From a checkpoint of a small transformer trained on Wikipedia: 2 heads of 32.
Each number is 128 + 24 x the weight over its row's rms, rounded and kept within 0 to 255. Layers, rows and columns count from 0. Numbers have three digits each. The size before them is the row's rms in percent of the matrix's.

# layer 2 MLP up, 192x64, rms 0.182, rows 58-164, columns 0-63
106:131111135136141139169095132130104126093086129118138116144140181147155134129104112114120185097074121120145114159158109149142163141121103073118107111121152160097133143138145127100107164086137126
061:135071125109071132162164140110145150127156128109142089161118134150122124134116130133130128125135089102136081168117164156134153149075117114130112140117164114124155133157127171093137097142118097
091:159134143122097137112100095123126111116118105113143106097132076149123121155097162105185126151166106127130119131083131124069116102146146145126134125148138136113153174169097129171146131115135093
125:096139155133167142143143105147121108142127098121116205125149167166152099150100150125138065137099133109127137115082110126136133128146105139135128103107141153135111134142102104117114085173148139
089:128111103126119085155143137145145138141111130165105133075143153120145111116135157137079159122145126133090110165117137142137120111132158101167154171075112124129107155153124149147103126060127112
074:151142142108106162143094124120136114124148070135151114120142139118132131135126102130132105100171090119134093110116179092109140115164160134114110111138166145168164093130075149167150150112142133
131:163124135135172157123095136168130141078152133147165143098119128121125102169129136156154126129143173102104146140140116161119140163136125095123053131124092088134155111124099101106128117131132123
092:070127104136123136109169106106092165150134133126153110147099143148120104088129115143073144132112165146141087109141128151145162137141195102136106115096138093125112146152130135143157127116131103
136:089133147141145106142158093163089128109131099131171159130142164094094118122116140134116119110143112172122085135134153105113146123159152108133118116106090149128131120145150075097155146103170166
115:129139135136129134133158136090167130105154161143133108128112120139116121112142096138149118118142084168095140103118094153098169120140139147170155132124107139156118135158125061137128085101066113
096:135129094137097114112156146137168098145140110197096142107136133103098143178131139142121143135129144162127136131094120116119110106120118115131138193073109100107151120118123117122090133170109100
101:095083116153143172160125085122151141106117118140093155143142171113123125132134148113135134152175117144134129147133134135110139158109126170113144100129153164130086123147078122098130116094078093
086:145118071102113130100091133119144105181157101135141130149156125144143108078124143150111136144118151177100118152115143116128153144133139164131128143058120115102106122149085154145125132160105133
070:116131148182117136126174160123120153123128122114131094114129115128098180075156159143141149099132116123121072095114137098111174153136120099138124112134116121090136152142135096158137140129181111
108:139129097108087143141169127131145173126148110147113139121157114109157120109126170117074162136107118113107109151152155120095139118084141131148084170137136136126127111140169180131111142083130153
057:151147137107138145134137140155073158150144157145114123141162152108136159162128137159085149138107129128127162119132154089083106155094152113076119094132155171107142112097132120139140164155141110
091:127075126113109140140118141084100156158114130170153124117134127152095095160098120144106170139108127146098132125152128148175146097121127090161123128149101128105143129142134136171105083146155085
077:128075142116155131156187126125130171104159143132120096130154129133102089106114145144111147126106125136110088124164202099141166137156122119107129131130089112122105117116133152138124093109160136
102:099144152106138127133084134159118116120160106120140130106192094142138182124139134140100099133092117128146098126132118097155139158110108129113141086089133149138192100149130112111104144137160108
057:116133105151155143154132143098107141151094110086131183081163125073140119117139102107103194163119142153113120125131129136102143115148113121152127145159151148084087147131120131137129135129096143
101:073143145109156093126128119112152139138150135137113136135101148114132176119112129143140150112148112136134078128131137103093144167116134145156141121068073159088121149110146100127147134145123069
080:166099142088166180124097133116150102140126146147132119092115106143144147137173094121141166118139127111094119106116114161074109101151121140155084175129149113096162139134134124118127096132117121
071:161129165098123145135100115102172100104175099113158144102110108118152112121118139162159093135145111110102118111077132104098134124117128146126084155163128150122180122161140123136114097124169132
075:115111123128166109127127167179099125182114114122102142108133167124154135135159117128090112149153076103112169083115139155130102126123125112116133154147149126147115156106134146103112086173158138
084:137114161106127097131138174183127111093118109102073127117184096101148159145098126169125122091117140137140117146112133117106120155107112118140124097106142104143111114148142125118185169142135127
095:114137113134138155076135157146079112127137095152132121083164138129108142124165179126123158137164161112155118095117156115151169129133128087104093085123115148162146113134140107123102153125109113
099:121159148114119128135123114141093134152122144079168142136150109112130152176136168126123084112107111132128143102125076165154124171147169078120133112115141130138107104126148107128109153157105182
084:105164135118137151180106129111131126095105141125107149134160170120084106098154151141130163110171142172111106130113160114082126136133116083113166131115139138141107133119099156099107155128149090
086:113163140111121147128109145126158139197123075073162131101125130157152100131123126116113119105127140104170118127154121152099142099123158132110096075155144159121146126128115132144103091145096141
099:123131133117106126124125123136097094155104137171126115156139110112123091129144147166137168098183166089098094122107164122124090129108115141134118168133129157150117154175138098139095143121108084
074:072117162139127116116125158135104126163116152124117143132153095080131164164158099137093129118125145135193122133123120148135106178149153113125098107101144102151131110106087133145112119167153116
109:145118101120119122133172114113119159155143106150155146091165143147128109118138153134133092087104142107151131112131081137151146093110112134137107171118094144113124091155168073135152079149140136
135:111138138095107123129127124099182128133154173189132142157135117111091145128122124130140148153129153134104200143115125122110119112106112130138104159138115128072101111085109108153143107093139106
075:132136130140090128165138111135167126109140125093143191124188146116106101113177137153119117151124090122127099109118134107127154104105139091140110182139163124148103098105152119120104108137153149
114:123104157112136118114111106094092110156143170105108163136122132140105137132203126130114098115133135156126113142115127153122106122093140104144070121122180104112151121125167114121116148177090132
082:115102174134127141131081128114167114121074145144171133117116151150104098118095128110129150153129122126124153145113119200137130086114102140143124134098155102082124126121167124167150100146116122
065:133110134121139167128119108141134120139166131111156118124096102089116133131167081133139110128150113121109098128084175085094138124186155130139111161134164146138168112136115097140142082137164140
121:126091127125138187124156127139125084102139138145124148144148156110073122099147089117107146151132121147128155117105160124115118134104161155108099123129148163174170157134101088133150132096143093
076:058114133113158070147137152137149099111131095099125129158103156138126111123121143129189146136111096155154117096161118143099136110111137099164150158160112120117159121148149134148107130141149117
088:111170115118093124148101152132169126143141082161135123086127123122092145089153089143084139111141158121162118105143135107125163100108141129110145114129172172135114084114141142156088145122131112
095:111156071168158150134133140082114160131103158130106153101152133076165133130196117155089118102147141137140105123120141106120139164120113116099130129112138151147133097134104103115118142135135094
130:100104134107127141165108116116116132145118119146169143101114187112109137091141154137130130119158104105153157170130141137109097122148119097118125145093140169111100103084136137111105096114198136
066:116145150112129128161114137101130130160133115114168170109097100150101104130154103203094083149095129180120133102122141128137137119122131128122128108096158129147090111119074135120154128129132099
095:127101163159118143163126126118156111130136141169130156157145131116111135101132133136084106106144161105097144112121137161106170082110135165098119131177097131092154143105105144153105143113094086
093:110155119129106107088139136129117093136162133126106161091143152157076151149140117117106135147115126161129111064132190153124119096120174136118158141109143109117122120149160129142147137170107098
082:140125151114137141141149184117106122066163140111102107158118100116081115117137146108133136099139145142162094098114171104132129128122130122095137166137170164146141127130070131136089138112124109
118:103105104127144102203118135119128156129147133083115138107151174110155120100185094153094094117128126121124120109134134112105151088126123103150108174135124147148154111115090112116137156143143115
106:152146128168123150120123136079100106091126173159101123113149111113134151113127142123140141112124104097178135144154148168136143109157098157128125088114152061113112089094121149140138115120127157
099:124126123137174157119172131116085138137126108134148183107127137108111128104163169073147116108126127127109104147148089126130120116134149101153155103153113162119083146142139073118145117111084123
095:094129080140085157167136132143122186143126127086121137145130162106099127105103149161140108126161185142084117127102114130108138153106119062110136129122134126148146144126153129128095151129128123
081:137102116115118115109117102155086124105097131110156128180117150145122122122179151153120140070146142114157148146169134148115178112152147097119133146122145086087136128096135140147120167089131138
093:147094123135150130117134100135119117131131103069117131110137154131068136148117108116122143129110084117121114128144151150158166087164158136102216128127162131126122126170144123103145148134129123
109:110136102113148105163152125176098144148130129151137114118119172124116140098156082160153145112157147134115121133136178115128117141124109108152152133060166178116098134132111105096098129127139099
078:107093102122141108148138086106112098127129155126170120126142103121081108124119139138125139143147104142106128171105120135124142130163161114117211147141119132088079106145140096153149122112114093
130:144107124128161121118159110138128139120087082085119146159170134087148106142159166108132091096130132110126128100136149133122158166128161118096144084110151162141110123111112113136144166107079147
088:147105109116116145160139137117170130087106119151119086137123086126122104093115106118120166061145116120151103147158181125135128126117151161136131151126109166146135096155137154155143144106173117
121:107148072098111079108148116154152116155116135151102145143153143079105131152114147119113114128126120146097124133133106149150135085103149130165164182106093134106149138135138156136087123168133107
084:150160099119134175159140169114145137183162195173108142097112082131144146137119133124129139113135140121125120104119122108072111129147131136092136116121146140133165123144090104131085140138125124
085:144106092104106130147150146101145077108123142177145135100110095095124099076154119124113147151159131156149117148145149078109161101128146130152156150133136123149118086141156149140106149092145137
107:093109150119164089136123109119123105125123118111131161130117118132158140127141131152102174121088132127116119109170097187116137094141152120107142172139090132084131160102171108150139087161148137
067:145110121142128129148117144107168106146127140124109073119175073124076132157153110164146134164149134137144113131112112157161146097121141126091129171077125089135154142155143102131133102147133122
045:129130119105134132156133150120176129110134144080144151150129117113113143117175071152147114095138126096106148130134102147097130135094144116149086120133172179105146137086127106149129111171153096
116:143119134088201166141151115136167132131074106106122127166135158121133119070151122158121122120080115145096106120137132109131149113149095109140105165115137101109147138155154110111118119110150141
140:126119121111099151143154128148111139097113108139122183155137125115131107085162100137110113152116153164121123137145120112134159136064144107083170137128132108153130161160144084136132076163137129
125:106134103151116130136128124149109181120136146159153173119140157111118165109149143142098158166143117104149128139168120099117123168091122144092105128109106092082166109131128135097083143101101124
070:134138114105174129157076162129140112097112141115159135135124085103165123123155130099119167098091130167102121125125160129129141146140145104152109108153137129170158103120131101189125121097141095
042:106127179129085145134117150083179125167149126080131138107152119144123153119126181134123152135098155109135114120135131155086125118105178135104110119148094111118127130133121112187139096130112115
112:096122112189143109093122138107164162111121107150164154123158133106152070131152090120125109139176127133124122124130109122097171128113131147092114179123141146139086102157108134133114100125141125
099:177111113131086149155151135096156119123157095168139090107092116136127144142082134144137137144134113119104104100129190122098132143116128152128092136157140170118170138146123135141105134079151136
055:146101153105150136117143154132122123097124187085138165158127066100125103148118131128161101140133139137114093150126137083099149129120139104162094141177129120079126136157153136145126112121121152
115:098070122115121138119110124122134090131099166156152147171160119134102123123163142133121163101109142146103129151122117111123109139105129116152112123108155139190122153133157162147103145078102078
138:121118121139132123172155140125102134087126151087120135132109151112140136126108168114121120096122182144074153128099158167144087136137136115154110149106090081132121130125187133110148102149157144
098:098097118140156097096127135171161107161157102161123183096157123121138141153123124131120140100110155125111100120066152166112091129104110123092137126116114116156135168151164127120125130128163130
096:092144110113111129118121130137110113100172144152149122185104113136141161136136123148132181093155154141132116148091179152151093163114135151164096140098122093122130120126099122116109123076118113
095:146122136145122157129141130148085112137109136108126113119102147095105093135130130154100113092079154068148127132168174083145165097124115125135154156147136150139169120114136130149127137093172107
151:147078156090140170155145136170137109120130146148137119159113146101105169142122124126110154101127110118088160156110148128077110147128113138150110083148155147096125144097117133131105150077104113
109:097132119132107074120124112095136160140117143121179162079108131136146123159128116169118114160131170131131103114097137119097126127110127088187146099129149160117159165151133116116089123133146108
076:123099144116102099106128151123160114133132118095151115133144102096157114081158125115122126095133133116125102116102127127143142108085119135159144192124097141135088084148166174176128105128158115
080:151102117135127142115143149143140126142135187134140120164154146107132156114138141097113069128140133133120151170094168112133112116132095175131154090136119095099087088104085116158129110109107123
100:087138133126146097112088119084108077147183102116107124140148147136168090119155140162148100100122164132128159092099131157176142116121148101149142147088142142137142130132118141136133119165118128
063:159104134130088134136110138114128094146102119110173141104160123110089078145090133111152153133139138125130115115110128143141110109145167068140156143137118152131156172105140127179128077158120138
067:176135092079135113157119140166150144114103143177154131124152077104159158129159119146121136140155111106137159120167124103123113110071126132135136159143093148090124102147130136133147127103149108
116:120114136123117144152106115155113148141126102186170073139116066134107145110145096106114172129157075092164137147115164126123100123123158139094112153105143137143133128149129148142124132137139097
106:120115129112117139083137142153145147130160153081113139152109146113133120133083157180109109093102098163098135093144136162139151138116160080125122130117129152129170145122170103104140077133120138
125:083114134122094112147104110175094119141142134096135170124111167119125122164153139148155105119088163119105147097126111132147107128118103104113095140103140156132123176106170118133143104166176144
100:130120127158170133109154141116143134124123127115134106148134123123096113054122137110124143118135127146144091156124149155113164204184172134122129115124088106129096108140102119159139126088127139
095:131113144125174139126122104108095150171098130156132152143146124089117115123152082153133117087159157119140118098129128120121096162125161112143094120094137151177119093134097145081110167134139099
109:145138129148155151155118113087122139105140102118107130115136170146158094118135135139117166105120107133154075098143160145129158126147133119131111126087069101116086102135134187114161122133169137
115:149099145181126111154143132149143081147131116101133130107126139125097127123115126129134100124089101140125150117132171139146127119085144114155122076131161167161115124083110120165172101145092166
099:136157121178106145106133130155173112120119106149139169144109123104098165109119111134107145114128095135099087129107151150182129106080130095138108141099128100165158145160117158158120122134153102
112:102146147148151115108152109119100189144144090068118152110139113130097123149128137142123099121106089182143113130116119127087142132190141117130162103106141077161107118136144134133122127138137130
098:149119153112106157116148085119177102085144128167100130125162132119109114121128131141106109122146116085187125150086131129144122141113117115127107128115131139152175092154094148131075157104144101
087:090119101117115119111099117099127161137168095104129123107156129114107137104169098155114164111130112111166114165142096158121123153171160122096175115129118112187112107109129140139094148123144112
118:123082120102127157129164137152096145120154135102114133121138165100126107105131111173133146104094135110121112131161113133135172124189163154098135094155084100128152100117147141106131117130086156
102:108100122095117142152142140142113108109146126159157132101163136169103122123119106141123189142123164123130130095157129104123100114144155060147128152124138101157148125127095082121152149088157103
090:144148125107074115144107101104140125086102115142134145095152140121125106126109135108160115158159100093104113138119125163147133123138173137134160190161112146102126116196147140134105097119138132
159:125120116110145145097142122097139109164089106101117143119186123140117140163074101120115131104114125156089159153149152094141128128081135113188125134103137125104141121126085149127121157153156154
089:132116117110126128117109167125130121156120191120116093098173064189120111123083140111099153127111124122148128136149149183120115098123130119127146146084148137099136169132126106126148139134112131
123:159139105136151173172158109103114178127142151173132119124120150118145122104140131123093198091133137145128104113124148122126149145139110139116151158103088110143118090104103168105104154112136112
111:159098152103150109126086136086125147125114176160114154122125112154148135133135163136167146123113147132104108081136113173132126132106090120128104121146074106116138161158142129072099125104142108
111:120102121134122173084133137108097135109140159090139155104125157123097135119153136134139162119129118117133132156147106123150129108143132119129150194090099082179082114172106116153104107139113149
095:132102115066169172136123112134143111145177140130114121129097098123123129121135098115150137090153133103142085177128183122110111147155182145130127119131090105137143122093124138120084138126121123
034:120102121119120119132089083131138110112166164168147136122166097109127141134133120161112111107142144116178148163143127159128154088117122118149093099103155105064116155129101105133173151119126127
129:141137068143104156132099121131098132136112137119136154153104162105119137146154129124140167126190130168081105170128140132095125150103154098089127136127127096123169132129112112103127123073142124
068:140105162101113091140103114137121155132117128099137149133112126116138171148163131158156114085124120117133136118163124184043106136126141094129130114128084143124124128113136137140129123185126168
122:149136114133149134128107154156117075114117146164152128154162102101118161146179163125114119100166106125107162144103115139115117129099130118121113159150133107101149078111116156137092176088110118
064:117134126099139133116100113110140124134075148093185165075189100121130145119145117133095170119102126128112140152154104145135123122139155090148151136103160128142117151109150142120124157127075132
# layer 2 MLP down (transposed), 192x64, rms 0.0573, rows 58-164, columns 0-63
101:138137138116132117089174115138147133170183124119118142106133082105116106128119143152125083152178131129146149100106141105120102116137147173108161133123085092146118115113096147137151099175120114
064:147127145146125111085107141098147143096148096129103120158111087123108148136128104115150135133114168112103111138129132128169136161130155084131140127153169107156128130100149159084145120195084107
100:164162091160118135130097091158082181122115071119119107105126063162104128116134150110132119114109159132138139124147157119138110149139117115141179130126092110111146148143146127146158124142142119
131:145101108108096129125121142102123139125117194138150073164122100057119153123145114119134167108147121132100133129173154137111106134092164121125127143152152118129122121131149155145133169087110118
091:189145102146129106092136098130123149120144152137146126165123139164105145147137077143134108133090136105142120092098099098144104137128090124113123106162175125137151122091123096117126127175160155
073:140139128127090148098083118096152121131134074095122142148155157141162109125122103145119119096119108118138092095143144105121136099159127171087138129148150127144176135153105134185170116145116113
117:095114108125114112135171149104117142172093115101082105157155130169138128112137128099103131127124101168145097106097143105138088101134130176130189102151151148152106158134155142126128128113131133
088:159105129127144135146126157186138115108098138095131131155166124142117139131120121128162099144147076118096156123127088121116054128120075127139139149150131175092142129104163104132128122129126147
122:155137131106124168128125177092160153114141161098098137119113095156155101125147100139161130113094158097125143122120092155133109160099099134119149135146162118121128108117107152161085111183117107
103:130122110106144107115096112139104107138100089124126135133160118144141122120135148131119149141119136099170119154136169093178076121122108093108127142129134119111115139109150203122098139175184122
089:129118165075139149152123123136110150114138149076174124142152115135161130086094168110089101132099120095102110097146162157118159108119142151114128085166148138137104115139128133129140144119126171
102:158147117107092103123132175139106118126140151125165094116113099148125136134135119158129127116078146121101138115103123134160094087139131088129111168107102081144129142129184132156131149142173166
085:106112129161139134133114145172128159091129143116138147128100171148092115097105119091139100117138144141113165101147153148137079100137082106173120097129137113149137152120187134093112102144140134
066:169128111115128119127152130172098131124139126166121117102084133143131132132133139113098104159080125131152159132057135112150074132128113147163109115112137115149117120080138180136160125145110157
124:138142092128107135164145143137142175141105143142109089150086155149117096088168119108107139125119114200085094111096088142109121119134131135144155111153153128138107117117147125147124161101127152
049:093134132127136163132131138142129137083172098155177150156118097132119134104156139118139109098089081131135090122108092162152125135172124152130144174132124096105108124116129148124083132102155156
094:104130144098119124100133135166128131136120178126102091129112140129171165147143133137123154141080109159136110137127110128112067116179109128125155151108108108118126167145109090099143178129091141
071:107169123175125102090084127106112127147093114121129116126116160124130190124151111110166118079114132124155139101134062116117129134117150121151160131137158147165139120119162107096132151135103141
110:129173128119137127145145147105111121110137143145098093133085158125135159124112075090098129137138129165121147157136142105141091177138071139136161176111124115145089116096123169105121122123147137
057:098148109161098116124128118100091140133141127123115146103172112092123116099128165118147205149077167152137120131133108108153154091128139112123144146129140172154131110103101151172125121117124116
098:173089110149115138127148144121085113136124112150141099120138130191128064128142118125147083158083101144132145146123112102149098130158102154114119142153146097141137123114130131158124123096139181
087:168130122092172161126105115116117109123124135131111094093102098173126093150169076136147154111142141129150119121140133111102107101129115149137118201173108154140143091109112119150132119141134139
090:199142132100100156129114116121153087127154080089144138091098103132136113123143113161149108160158143091143120096115130105093129119135138140114120155141118165156172134165106109124146110147145134
078:132146130145108141139123077096161131081153138138165132138123090109115142105127145109175141088085183135128112161140117099136174133100128127140132113111111121124150111149134099162132166086111102
088:162122065117177102124157134110109124107077133094085126161111151140157119102127114111117144147136131148148150154101117115146074144162133122149129120143146134141161120173146121118145144125110080
092:137109121119150120165146110121171127129124170092129123141091128123118085107121131092117082101116098139123144136120106115125086168136109170146163183121120118118104169115119156145144104161148171
091:090086130154135122147167141112151102124142105169109145123109167147137144103110118112120178129127150081152137157131165086113121111118084136154141129142113127107114142104127148146151139147104057
077:128100151144093101114139143156113129157145155138145078107118127118135123142151133103153074160096091115113150129127072120171118111129144170144124146164104148134136102137168088139129117136094163
105:132167111100105125140122145160136152158128066085148135070118097158121107158117142135113116084123145116190130128153113168133142105132165100127123115126137136114147110162111132161101103128123141
100:136135105168131152117163136142110104122117141134105116110128176148109113124133127130118096100126124125163122111132155118179093164166102148127170144160079143152107120066087108112132114162103131
093:088120108134103140150142142150113114121153148117123119127137080083119183160164134081098132113119173178137141169163154131120096142157126097110119125112145106132093126140101125151099122133153105
101:103135150133143115140100123153142107083121166095121120187129116101152133155118113115133135138144117154091121103120177103093111138154147141117147093119148109136129184122084160128101166085146135
132:145122087159149180133126106137088132092114115163135151092105155103139105144113129109076138136097103170111127146153165133145145132137126121142130145118120113120158139185122146077092108131155113
084:111148129121133130137121119153138144128120116121164095139114073107121121104129150109151148164168148096097150155156129130072067079146137100148142101132090173129140109114138154151122145126158136
106:121158115154122140172139137168170099106100113120129094115108152148163102111074138112145129141162121140127157117128116116124114110136071134117174134092089148127099147145094135123160136101171130
077:129136110139094142105185115161101143111145119113082103134105090115149133169143144134115141071081118154142121101131118093141111152151170133116119139129115154166130157149106128115110154107172112
069:151148115107118147098104119143128115133134120080094134090074110095159123158161100155158098138159116084139122139133145078155164118156160152126129170147120144123132104132138097114146114166135137
117:124113141138129138137108132161127131137105104133136155107117153104130081131145134179105113121142114121147140148072165131151089159154122094158126129134116091065142114076137150107139111148176152
073:204147131110106155068130086135119132138137148148130135107175129161113117107152111107083104131167139105162141167110099095149105135157134130115109108112144163129130140099112129120114124136122154
099:147135110140123139139112164124117158171093096120176117105105142140051151134139132131098119126141140172142146130132096106132156131092124121134132074124131174118131101123118109180143141120090140
093:094105137122086106113128134157124119121138138098146151122141094100103138152117138115144142095148127178096131146150177152173085190123157109120111154115148117123092162160146111112108107110130108
122:127141130178124105115145123140120143086134170132089125153135095144154112158125115144108137119066139137087098116141106117135172155114148156114129114137126072127144138168122108130143175137082111
061:130180102124120117109087133146130100151138137138118131115082131131113112109127181134154072136145182156116157164097099118125100112093133175157114122133116126118115148147115145106151162147090139
108:100134131145151099157110128096143111107133152161095122134155116095145140120117094106090110135150145146118177119155107122127150122120100148099117157180088126122188163096111138108119115127113177
082:133096109152125164143116115160111162134089169120172108125120129134116130117113135092182097133100107114106158141110092058137103163147099150135088135142142112161119153118117157147133123138139139
084:145108094135177086111124098097110125161175127126125106127087123134118160138172106098183115138149101112116109116148107108161083144143141143123137103130092138125128136106150172155150117153150138
114:156131160135101137036121092122128144138095093169167148145121100158118108138082130087122135124107143129112134137147111111144111170132140146106139126129134135134109171140163113148128129091133144
098:087121140110145116137123152149164150150105072105152127148105131158125107137125118119094141159117148155117131118104107095153103152129128113153144152115069178125113177160140089094119144140134095
089:125115125126088079135109127120155137102130160109122075160124130154121118141090105177105133141127127134172159116112152112130113143144129164096116137093121097149157128114122179155104120131193125
093:161098179131150105117125115103109078104127114185123140127118113145141133140156111106143144144098056101170130109156147135146119104174132159144138136111104127130119116119120153100158099147155123
075:110173156158143119174117142124140140132147137153121129080138113094134146141078091105144099161108124161084111111113118107141103151093093160117122134132122189156121145139109124123136102164108139
085:088156099136139139128121138168117115126117167152102129148137114119169112101139135127172106116145164139129155146124137090128095176091116085131063148138125135121123147082102111142129091145154149
107:131125174140123152127120114107174128105125118115122139117141106125155133139091169088088118136107104146152130094118069137133141134124153176114126121153115071149160122126152144142148085124108178
070:101130119106120125121118149157165136145102148139142110107141084163091128155119152145134175145110117160128160146118118070116130145131126147156121091132148104090100122125144133193097083137127094
111:100140134132134148159099147184116122174133154125130097115099112160100124138083095137095139123112106157151111154131124126116129092119111129128107162127136102148130165140148118120157065117187106
097:147082161111085079097122147134152141131104131182166128134139158126150122121123108136168103123137119139069094125137101105151127131091113125120136123137088154156136140184139139102161133132136129
111:133106169133139159143135152130122131097139126126140129103101097190139141084141092142133142133108105119149122114143159066097106162128116137089124079147171121167130116117135085125156130102131145
099:171155089149142181136152164121119134155151179161085149094126090152133111156144112130149143110119114108107104086125131135114078159126127098103149102122149147107152103136087124131116122126124126
089:158136103138161107102138144122073097138131176173181160102124119108093133135155109121110169116161135136097115121174112115097148101148113106120127094138128144143139097160152139121110114093126128
112:101120154119123101119173137095199120117140113105105141122156152117145130093124138090120117132143168136169161108130102074120153126151109162111125132173109092149126136124144144092123098125109154
071:150160147125131132133100166099143110165097116131163035141134099161139169136138101108098103148116145119130114126113131142159138103132140168112154095112136092134132090126139106157124130135144144
044:118138116110136123141184115069146138148119127097147144134116085105108104114114115174151153162112127102144152118157123157137116124155163142130129141135110134111072091076122125170103145123148100
113:104132131158072099134111088142085154136156130123161176085112125122122132159096133078137139124137128117170155120140138151159128142104159125127129080106104149149122148104082125139160115152121138
153:127103165135161108132113105096164131163145133115141084118122164129101158157110144118135147119140101096151109100094123151112112129196116161164097111132117149122146098102111170114130160097108122
119:167116124113118129167141130103133094139129114127117084151118106148128103160137110107137095084117147162098107108088155168123123089146142105137138126153145158149088164121118138178176102136151110
077:123168118129119103130122115090108125114157149123135121088155114090169129130138137110185097153089164158140169110120095111158148150104102123124077119166128115150172148119096117141130144105131127
064:122143148143120151147110142088170098140161121094134158118124117110135161117144146137163114132063162122152141133128123150093154088110161139118108119138094091130130092120090116194138137104124115
105:148147103075123105149135106131069099132143147133095127148120161143140157123119161137102127102084134114125128155115156120177089135110133120155137068129104120134161164134157123081142137143127145
098:169082119105090126101135142141140118151124110153108092136102165139117094119096128163104144174122130152110094119122168076119138137146125156138147130124124169140109192152121116107142103127108106
074:126107152126136103122135134130110094095136156101138177167118070089123120160131133134165100143137127111140085140137123113093170107118150072155107134155124153113139110169147154164125119105118141
116:130163086145173095122155128150146148120158115108074089129092166151151124107122122108128116138136162104137149111151142123148106129140102110144180132126098109127140088119127098111117110191151133
131:155138134135125129089109116137147096153136099185143150129135114154135144148158097138120146146123084111156101124172088086112170110103118128095148107130161171137136137136079109134111137116084141
114:132173099111116132113110119113152167114116175132076134124112171158109146093137127118128151131116133142156156141127126112124073187139113098147101123130110138101104157113123113078174147140119144
098:117142091137126138156139114099146120128142095125112141106094201145143127110125151112145088113148116122117116139162147076150101161183107156139097122123109127159143109101113120120147080150141161
101:109141104115143091126151091136149136138147114117135161121122128153134171121107125097154134155158107188114109131105089150132099166142153111097115089102114117107110143163117112107146093181109166
150:131105151101135150156127129139100119121090139127141111177113154095145126152114143114098147147146081136089108114120177145096108107129126153148117087135134096144159146138127152114143151066179132
103:176132132107142155128097175158121117131059131099103091140114144173117100103097122113106132113142117149125134157124131120131091168153107177113167130128136098157143112096152124105135124137151134
077:121081159148114114097108157137157120129135113082138133165128105082146116128140123181121107130141146147105107123093101127164173114078113076160142149142106139121140132155135138139137153127159095
072:116139136130139122135100097126120131077125055158119155099103115144122111125147134145147195129100127102119099088169118135122158138129145097124109176112124151144154152148170133093132131138140149
088:160120167118122162174130121162143125110086142155125167115133095143132157145091120111095128159112074127093115109164152118084092162116115129135119092155109135115141131117132156115138147086127147
061:081153111101109122119107150125096173111118112099119144133116098108124134178119130149127176131118142115127152115106131135090074107148137133088149162090146147123153093140134144156161138143145179
069:176122128113129154207142138136137135132114137143151103148148066123101150126141106141117140123120123146101100110122085156129146139080129108138095131131105152117121102166122119112148170078139109
110:120120114148111151152096160145107145134120103165155110136136099141146106157147112121081099091154114117066132123105126127174101174123130143127153116113145097102154162131132099145147139169085126
113:149112098155127130155157121127145105121103117114157137127144064128142105157171101087155131159155132104118175148093123118130097116094117137139108180119103094119130127108121138180139168142124115
126:174159104123158143121170138103148155117101138169112114150165093128134133106135132106110118151155105144122128149116112117121157125098151141121165137134109108119134083161076116131134156083081088
087:116148132091109120173134085125128170116122138148144124128146090157144147185124137140132124135122118155113149098139112085123104055093072147117159133156131156134132104136142116104140145142134098
090:129128088119086089128141177173145109138122138123117103112140167157144137105174178089088090144151138138101124170122096111129119131139066140114129132099130131129104167125140123124131128142127146
108:130106122127110125127167133176112136150113144135160122148117098123106173120145115110133107125150134102085163158117082123121103140125128120123162099152189118146138184108129086127085142128086115
104:123144124063117167121109109092116168128140150087100157144116116111187131140139138108134141117157152113123095141093112131099144150174143141116131147119107074099163135125133155112120126126169111
106:134107127066129121130123158121092149126138141119122089108124135160141092177125150156140140152115113139138164095105092095087116150188109166139126166135140126115111126112162119083109136132142146
094:135096129129096138152118148120147089159124147164134127115149155148170102114084117125125146122135162091091126121134128175168154142083099139107087134145131173103139170105121083119127122122101129
091:109158121126128044129087135139097134154126142111142121127109136128160147127150146087162117155138148169070142083157114112115135117111123131132168141161108117118112136121144121119161130163091138
085:148146126135108134152129138119106110098084192162140124160114148139141101138106149097137094136114162147081139129116167091172122134094082125116100145109127152102164165152139120128147112113112120
110:135168096149120114135078114091122137138094108184147115140088109188133136148159134067127075129143113145127165120126136123155098126128086096131140148124152144119110133149126132132144140117155122
095:088149111169106156111119109147123129124123146101110138067098192141135102110154168103099105112130122159138148136116136130160103163134085126105146127123137168100128123105170130124111102163129139
089:110136100135156134121164121162092155177112138102136091144121101159109140118162131130078138110115161136146148112125136095138094127146140128123120077075123135156141164079130123106169133155112130
168:143131148162117111172082141166117149113149149111126127120059140114132125106189165135122125146130127093156115089080124173115112107157143127093157121146132114137119128125148093124149101117114122
090:144155124152117113128139146139109161136099179106083081127137101168149082103130119096150133125109153117139090137138137116208130170108113124106140153120126125152131157137119125103130121124130084
115:121114158134110097106123143153156077128109129089133123112141139137132135151121132152172075149123097095145133156119085139116133081114164115140104094148187154129136154153113123165154102119108140
104:082166129139120145141123140187118106102123095094147082118130149110124113118114107130113117136131114113161141179111149082150134133155135147119169124137174171134119096086125138143152111145089107
111:129157130143129120187130124118154164147102089170107124152142128129159133107095151123091088125114137155123117103098115124116142169133100129147133076138148128095165142103165145078149147105129103
101:143132114109115144105127144153150139113145112187129137088113129161113119140133101063175130089140143106087123139151082132172097148140123104108137139152116120117130163110161129097117120162133093
039:086102117132165112186145123133116134147135152077121170147169082062117146135121137125117128118112138133134108130124157139128181109131154132119140139131142138112098093150093088139141145102146110
119:105116193106115122127143142145147130145151111132144088112146116141123121097100137121091113129073128124173138115158109144152096085158112159163127110146114167127069141107148129146135142166117138
062:139142149133119152107137137108141094130159121106139162128142096105142109114068108091131130139090146120170135148122092074135134102167162178144149130164171127129120098095144150110112100134119126
127:113133122120122137113109147173107098080142143099099126165144127093102163144130128110136121148192131153089111094130146151157094122100168121129105130148122120129138138106149159080180149134117121
068:083134136128133122135092128137146173159113130119148142086099088106132143093105176088131178165112123086158159151117104160148107112115158140135135127119098101161159124120151110135138101139139109